From a checkpoint of a small transformer trained on Wikipedia: a variant of Muon for these matrices, 148M tokens.
Each number is 200 + 40 x the weight over its row's rms, rounded and kept within 0 to 999. Layers, rows and columns count from 0. The size before them is the row's rms in percent of the matrix's.

# layer 11 attention query, 256x256, rms 0.0704, rows 196-202, columns 0-255
091,173,215,226,83,198,188,170,220,173,190,110,248,201,216,217,160,254,171,224,190,221,182,225,207,260,237,246,239,166,194,242,190,139,165,242,160,141,149,173,245,197,139,205,199,178,196,245,282,224,226,166,185,175,228,214,230,208,149,168,232,265,177,176,202,296,245,241,153,230,222,151,117,211,192,168,156,175,204,224,222,195,219,206,161,179,191,178,185,269,254,196,156,265,219,262,148,243,238,187,256,212,191,289,134,239,204,155,254,210,166,225,224,160,136,197,154,120,151,163,231,277,180,237,153,220,220,189,184,246,179,205,205,213,188,181,235,181,275,234,149,224,200,176,240,193,73,212,215,137,199,197,151,222,274,220,200,177,183,233,219,93,205,118,204,272,222,150,192,207,277,196,212,199,210,180,186,185,219,253,213,226,182,214,172,281,147,158,163,195,220,205,237,106,262,130,215,219,268,159,218,216,215,181,204,210,193,184,248,255,243,190,130,244,187,227,259,203,146,196,216,248,189,203,247,232,141,221,138,132,159,199,244,203,237,242,185,232,186,137,210,213,162,202,132,188,217,161,221,236,222,106,163,159,212,215,230
089,217,223,216,207,192,212,221,200,222,115,196,148,194,260,189,173,134,198,182,174,271,125,226,255,190,180,224,188,236,182,293,192,119,90,182,226,147,195,181,191,244,208,208,210,238,198,100,272,248,192,284,230,183,171,195,308,163,208,203,161,227,132,214,219,120,217,200,214,136,236,169,170,178,207,187,277,167,210,188,166,223,246,245,167,235,232,181,200,221,210,160,229,208,165,236,88,238,184,162,162,157,249,234,227,218,229,154,212,159,243,261,200,178,137,209,152,152,155,210,213,254,166,182,195,234,221,178,186,168,258,269,262,188,181,263,176,244,206,119,165,126,168,248,193,171,170,182,184,241,174,240,127,107,270,260,213,211,164,209,222,202,201,244,199,212,195,221,209,238,180,203,263,209,235,132,239,201,269,243,225,223,194,187,285,247,201,207,211,204,222,197,211,145,210,225,155,214,138,169,249,190,248,246,170,171,279,146,208,195,129,206,234,274,247,250,148,191,193,138,155,115,186,182,218,209,179,225,173,178,216,191,238,227,163,142,148,243,201,237,163,201,198,208,203,251,200,161,176,192,169,252,152,237,215,249,144
092,217,160,182,194,191,186,165,238,256,104,213,247,267,211,283,144,184,140,135,250,181,181,194,252,158,204,230,216,221,188,88,137,206,168,180,166,177,293,177,224,161,207,208,253,283,197,216,199,247,222,205,160,185,206,254,140,214,240,170,174,256,244,142,171,264,230,240,170,259,165,173,151,152,214,191,251,180,272,184,179,152,169,224,219,161,214,210,193,158,220,273,144,190,243,249,175,222,201,126,165,209,177,207,186,189,188,194,182,195,209,244,188,174,168,167,188,250,250,197,160,283,167,200,160,247,180,184,178,239,162,181,266,158,202,229,88,247,210,160,144,134,227,182,260,194,242,154,111,146,174,239,226,213,222,187,118,244,203,205,141,205,258,129,173,169,227,255,194,149,233,229,169,266,271,261,150,224,238,174,222,156,224,238,207,218,202,198,161,206,197,234,176,210,202,154,189,212,156,248,243,260,254,241,197,163,218,157,202,158,225,258,142,249,218,139,261,137,225,167,209,136,199,150,210,201,166,180,206,225,204,213,179,254,141,294,202,206,177,180,213,126,225,218,208,226,244,247,244,183,258,190,273,184,208,154,224
087,76,215,158,188,199,243,229,225,219,238,264,166,192,207,208,216,159,84,265,191,177,176,189,223,231,205,141,203,172,211,268,230,241,191,116,194,218,156,177,231,256,244,182,210,149,179,163,208,305,217,186,129,203,124,232,195,157,124,189,171,168,171,162,243,200,231,284,217,138,187,235,199,165,156,238,209,190,185,254,209,175,149,212,146,246,203,267,160,183,151,224,209,204,184,264,208,224,209,190,208,170,214,193,164,216,189,199,159,155,143,204,191,259,190,272,243,177,180,201,241,242,246,219,200,148,138,158,131,233,322,207,141,188,169,175,248,265,183,213,196,228,213,135,191,172,188,230,226,217,198,133,205,165,257,219,140,169,200,144,241,299,180,253,196,208,253,189,226,302,261,246,213,214,177,115,199,172,219,243,229,193,236,216,231,207,219,156,256,192,175,213,225,139,180,112,208,216,196,229,182,193,151,169,145,128,234,216,229,166,221,253,184,182,157,216,170,185,183,295,200,201,200,227,162,183,181,179,234,160,188,258,148,185,148,291,247,230,232,164,213,176,214,195,196,177,191,273,190,177,264,190,190,152,275,206,158
097,193,175,219,287,196,205,198,248,188,227,247,245,243,217,185,237,185,222,154,171,193,171,249,217,255,267,203,243,143,147,208,224,144,211,231,78,176,186,145,133,204,271,154,201,198,193,220,258,165,211,273,171,240,196,151,193,267,195,245,224,255,298,177,134,223,190,107,219,191,169,189,206,180,196,218,175,231,267,172,154,176,251,217,120,136,205,257,209,165,174,96,245,208,257,142,241,249,142,237,233,206,222,247,192,195,201,221,176,199,233,269,183,240,176,243,204,182,179,271,195,219,208,150,176,168,267,245,163,168,176,196,198,160,169,209,197,211,221,207,170,218,170,189,203,222,182,193,295,149,205,231,191,269,187,255,188,205,239,224,174,174,219,232,192,211,142,151,177,176,135,142,202,171,198,138,223,203,184,254,218,171,239,241,214,229,200,211,214,183,200,204,190,158,213,196,239,176,249,240,252,233,201,237,172,140,238,205,208,231,196,207,227,184,172,191,194,215,157,235,152,147,222,122,215,187,209,214,216,177,205,165,178,224,257,151,255,126,140,12,193,334,182,176,200,174,189,265,164,172,203,222,229,200,138,148,215
095,231,217,273,177,171,190,210,187,174,208,158,174,205,249,210,196,194,105,257,182,129,173,170,285,225,222,201,217,180,202,234,169,170,150,236,240,268,139,178,193,216,178,195,198,269,181,200,251,235,181,169,177,158,239,242,192,155,182,218,162,105,252,197,232,203,251,239,181,165,223,217,124,158,231,185,207,230,225,234,200,225,147,188,196,137,226,171,224,231,270,182,158,287,199,197,176,172,222,240,172,242,248,254,170,207,212,177,222,178,240,241,206,203,226,236,336,163,222,179,148,188,159,201,250,177,183,226,124,162,165,209,138,163,213,166,177,122,159,148,179,237,139,212,151,170,214,220,194,205,153,167,193,194,195,205,255,221,213,199,176,181,156,171,211,157,159,257,144,205,239,179,143,308,161,196,223,189,247,239,188,279,233,225,237,193,254,214,188,225,155,178,271,206,251,188,201,153,173,242,222,219,218,274,156,161,136,165,180,238,253,234,209,254,199,215,237,222,161,238,270,183,194,240,187,268,230,91,185,215,120,136,209,327,213,154,176,168,196,112,145,159,209,201,194,281,196,241,221,207,181,211,213,265,178,187,120
090,180,265,203,169,209,200,162,223,202,73,134,157,299,219,225,216,175,240,261,147,208,217,125,192,186,212,130,215,184,195,152,229,204,141,187,214,193,126,199,192,208,175,242,179,199,206,179,191,198,166,252,166,227,149,213,250,232,232,187,211,177,123,289,190,187,194,259,193,252,213,228,164,135,161,227,308,180,179,209,161,252,187,179,124,179,194,193,236,202,99,219,241,267,195,163,160,176,160,302,147,152,148,207,210,147,160,211,205,240,167,205,263,209,209,201,213,147,219,253,204,207,240,198,183,229,187,207,169,232,149,171,254,238,198,187,215,169,106,212,173,206,219,128,176,209,233,206,223,144,176,200,191,188,292,212,196,245,153,181,261,213,198,226,210,199,213,171,121,188,204,199,158,229,190,263,190,224,261,228,199,221,184,155,240,163,201,258,195,232,268,227,165,165,153,197,188,206,235,173,258,265,145,240,121,250,201,155,217,195,235,143,204,205,236,215,254,239,263,159,198,240,84,251,221,208,126,192,203,166,182,261,207,184,234,276,232,188,214,241,229,218,221,254,267,208,121,232,202,161,221,277,171,155,165,141,220
# layer 11 attention key, 256x256, rms 0.0674, rows 196-201, columns 0-255
092,171,219,159,261,232,201,208,169,132,169,200,115,124,218,212,250,213,219,194,192,238,271,228,166,210,196,259,225,174,190,260,160,264,147,150,119,209,226,256,225,155,142,216,141,163,205,216,277,220,150,226,209,169,244,248,191,202,113,220,144,235,194,165,193,290,173,237,175,261,239,222,253,273,190,203,164,172,229,260,207,164,237,187,191,232,201,236,241,262,168,247,223,287,256,177,172,287,190,156,233,200,191,258,184,258,256,190,174,175,179,247,225,99,193,171,200,140,188,156,189,199,189,222,158,185,169,166,185,200,234,217,204,211,152,208,227,179,212,211,233,215,157,139,204,238,144,223,263,237,175,175,248,140,211,265,184,141,187,186,211,189,121,101,200,239,206,182,235,211,214,257,132,212,284,214,215,261,226,246,177,206,199,212,189,232,172,179,107,129,202,202,212,143,231,167,165,181,201,216,188,221,211,151,252,211,131,166,196,221,232,143,209,214,203,134,226,284,221,223,135,188,233,219,189,168,176,214,216,90,194,107,156,175,197,197,247,164,220,222,157,309,156,184,200,174,158,177,198,209,176,222,259,199,193,241,173
094,204,228,220,201,151,185,226,229,139,182,216,181,178,193,219,242,180,175,214,233,202,121,287,225,213,225,191,170,208,177,274,177,223,165,176,171,264,177,203,152,206,209,277,161,196,172,110,140,161,188,206,134,171,143,200,222,174,199,218,192,240,145,225,165,210,191,203,166,167,182,250,192,174,217,139,261,178,206,165,196,212,181,211,303,240,267,172,263,159,177,238,169,207,198,200,246,214,215,162,234,197,210,236,215,226,186,186,235,145,183,201,217,134,236,154,248,132,260,256,123,187,237,222,257,205,193,164,110,159,226,216,284,164,180,186,194,177,198,144,203,157,270,140,197,254,229,179,144,208,116,218,186,141,232,235,207,135,106,253,157,233,153,247,110,218,176,214,294,177,250,188,220,180,207,123,142,245,131,197,232,260,231,197,248,253,196,233,213,162,169,135,264,220,278,204,113,229,168,164,266,212,215,201,165,237,207,231,182,201,293,189,172,264,196,222,207,204,238,168,177,131,153,268,211,227,256,165,211,264,194,288,223,187,235,179,157,242,204,186,223,214,186,212,214,202,226,170,159,211,255,186,139,225,227,155,148
094,215,187,125,227,234,189,208,197,248,192,155,203,203,137,203,199,158,191,183,206,164,151,241,217,269,215,186,212,136,188,102,122,124,171,213,246,164,254,247,158,190,212,110,185,257,169,156,232,211,159,260,267,148,257,199,162,193,166,152,259,233,225,207,191,171,198,283,247,202,181,202,182,174,186,206,146,207,210,136,99,234,220,156,161,193,249,212,199,243,166,227,190,168,126,177,152,249,219,290,221,225,194,193,277,260,204,206,134,190,211,255,186,129,220,159,161,204,147,224,137,227,198,198,221,157,262,188,180,277,257,248,198,227,127,166,176,187,209,256,222,190,127,268,264,227,213,208,210,174,211,243,199,109,223,215,190,199,236,184,197,172,143,93,194,193,248,198,207,121,269,243,154,279,213,249,234,177,268,235,230,228,199,223,195,230,194,159,182,166,213,185,180,222,187,210,189,288,180,245,164,181,187,255,188,182,171,130,142,234,179,191,234,230,215,171,219,159,160,239,178,181,194,156,208,161,216,166,238,239,203,223,157,240,193,198,221,279,281,170,230,263,224,236,174,212,245,213,197,211,266,156,206,134,205,144,134
090,179,214,207,201,212,223,154,156,190,169,151,230,165,177,144,125,147,200,202,228,189,157,188,204,228,158,234,170,196,257,209,188,220,213,174,226,252,208,306,255,190,269,220,154,201,229,214,134,177,222,232,236,185,159,162,227,176,155,270,86,225,196,194,213,245,221,263,163,198,176,163,184,233,196,235,108,210,200,197,173,200,207,179,199,220,197,218,217,138,148,226,128,133,250,145,251,229,215,187,146,153,198,166,213,227,245,242,199,184,180,199,273,208,126,181,174,210,267,223,228,236,172,262,183,196,123,263,140,214,232,205,191,164,150,173,252,199,182,308,178,192,220,186,164,202,166,194,206,236,250,209,161,204,157,154,126,207,217,179,156,228,144,235,192,224,172,243,286,261,186,145,152,187,180,166,259,131,187,206,240,133,239,230,203,193,192,175,192,241,175,269,209,159,187,151,177,196,185,213,158,226,291,211,201,181,225,185,244,220,256,326,175,244,144,305,154,233,127,267,246,220,159,274,189,146,194,230,204,179,190,240,237,169,246,210,238,222,166,194,214,154,117,249,203,166,229,209,203,282,169,202,156,251,233,142,225
091,198,236,268,98,217,217,221,176,165,224,168,259,178,153,185,249,189,161,220,236,272,225,124,192,251,252,137,164,197,164,229,187,239,250,183,108,191,171,191,154,216,185,164,159,200,137,214,166,191,168,233,166,189,172,204,194,163,132,260,203,204,227,216,194,180,133,196,211,205,230,124,183,240,144,188,259,212,196,264,235,230,252,202,237,152,275,171,197,158,267,210,213,188,230,185,209,87,205,210,223,159,161,219,202,213,155,186,128,217,180,284,123,126,179,202,139,201,216,316,183,180,203,271,275,185,266,251,235,161,74,201,256,156,226,164,191,210,251,276,161,193,230,173,240,85,216,266,213,224,199,216,190,218,199,203,176,181,223,183,186,171,213,202,166,181,244,196,228,163,117,238,243,239,220,240,246,158,218,231,228,192,238,211,189,188,193,213,159,201,219,177,195,131,149,225,258,151,199,277,267,203,225,261,144,142,181,195,247,229,243,233,219,263,199,263,178,168,264,203,170,219,195,168,226,124,198,248,223,199,169,187,270,210,159,193,184,197,218,194,135,164,205,191,161,187,189,177,246,186,173,163,164,186,232,230,247
098,280,192,196,248,159,205,247,189,144,118,184,226,141,236,180,173,168,159,202,191,192,196,198,248,243,258,167,233,227,157,181,169,152,186,154,244,278,192,236,207,294,247,204,184,207,202,182,263,246,191,228,261,210,206,221,169,165,174,306,194,166,246,229,150,192,168,222,149,155,249,182,208,216,224,199,235,199,240,161,156,242,142,210,167,87,193,199,209,233,119,219,228,177,205,199,276,216,177,229,217,228,220,224,168,209,186,193,202,171,212,238,201,260,301,179,233,284,252,251,218,202,168,204,221,212,220,254,222,155,162,182,178,260,243,152,179,115,212,160,186,214,120,155,159,198,180,215,182,193,232,168,164,178,119,172,202,155,184,165,195,206,150,223,215,184,138,206,181,261,232,134,155,230,165,174,268,261,226,184,111,196,268,202,251,259,196,219,107,145,211,166,218,213,263,219,166,141,155,191,190,269,164,174,181,144,153,236,216,204,193,218,172,210,178,205,260,220,156,229,166,158,211,277,207,262,237,152,251,122,105,178,207,223,205,212,264,194,178,201,182,197,254,189,128,256,292,160,215,214,226,211,219,130,216,220,169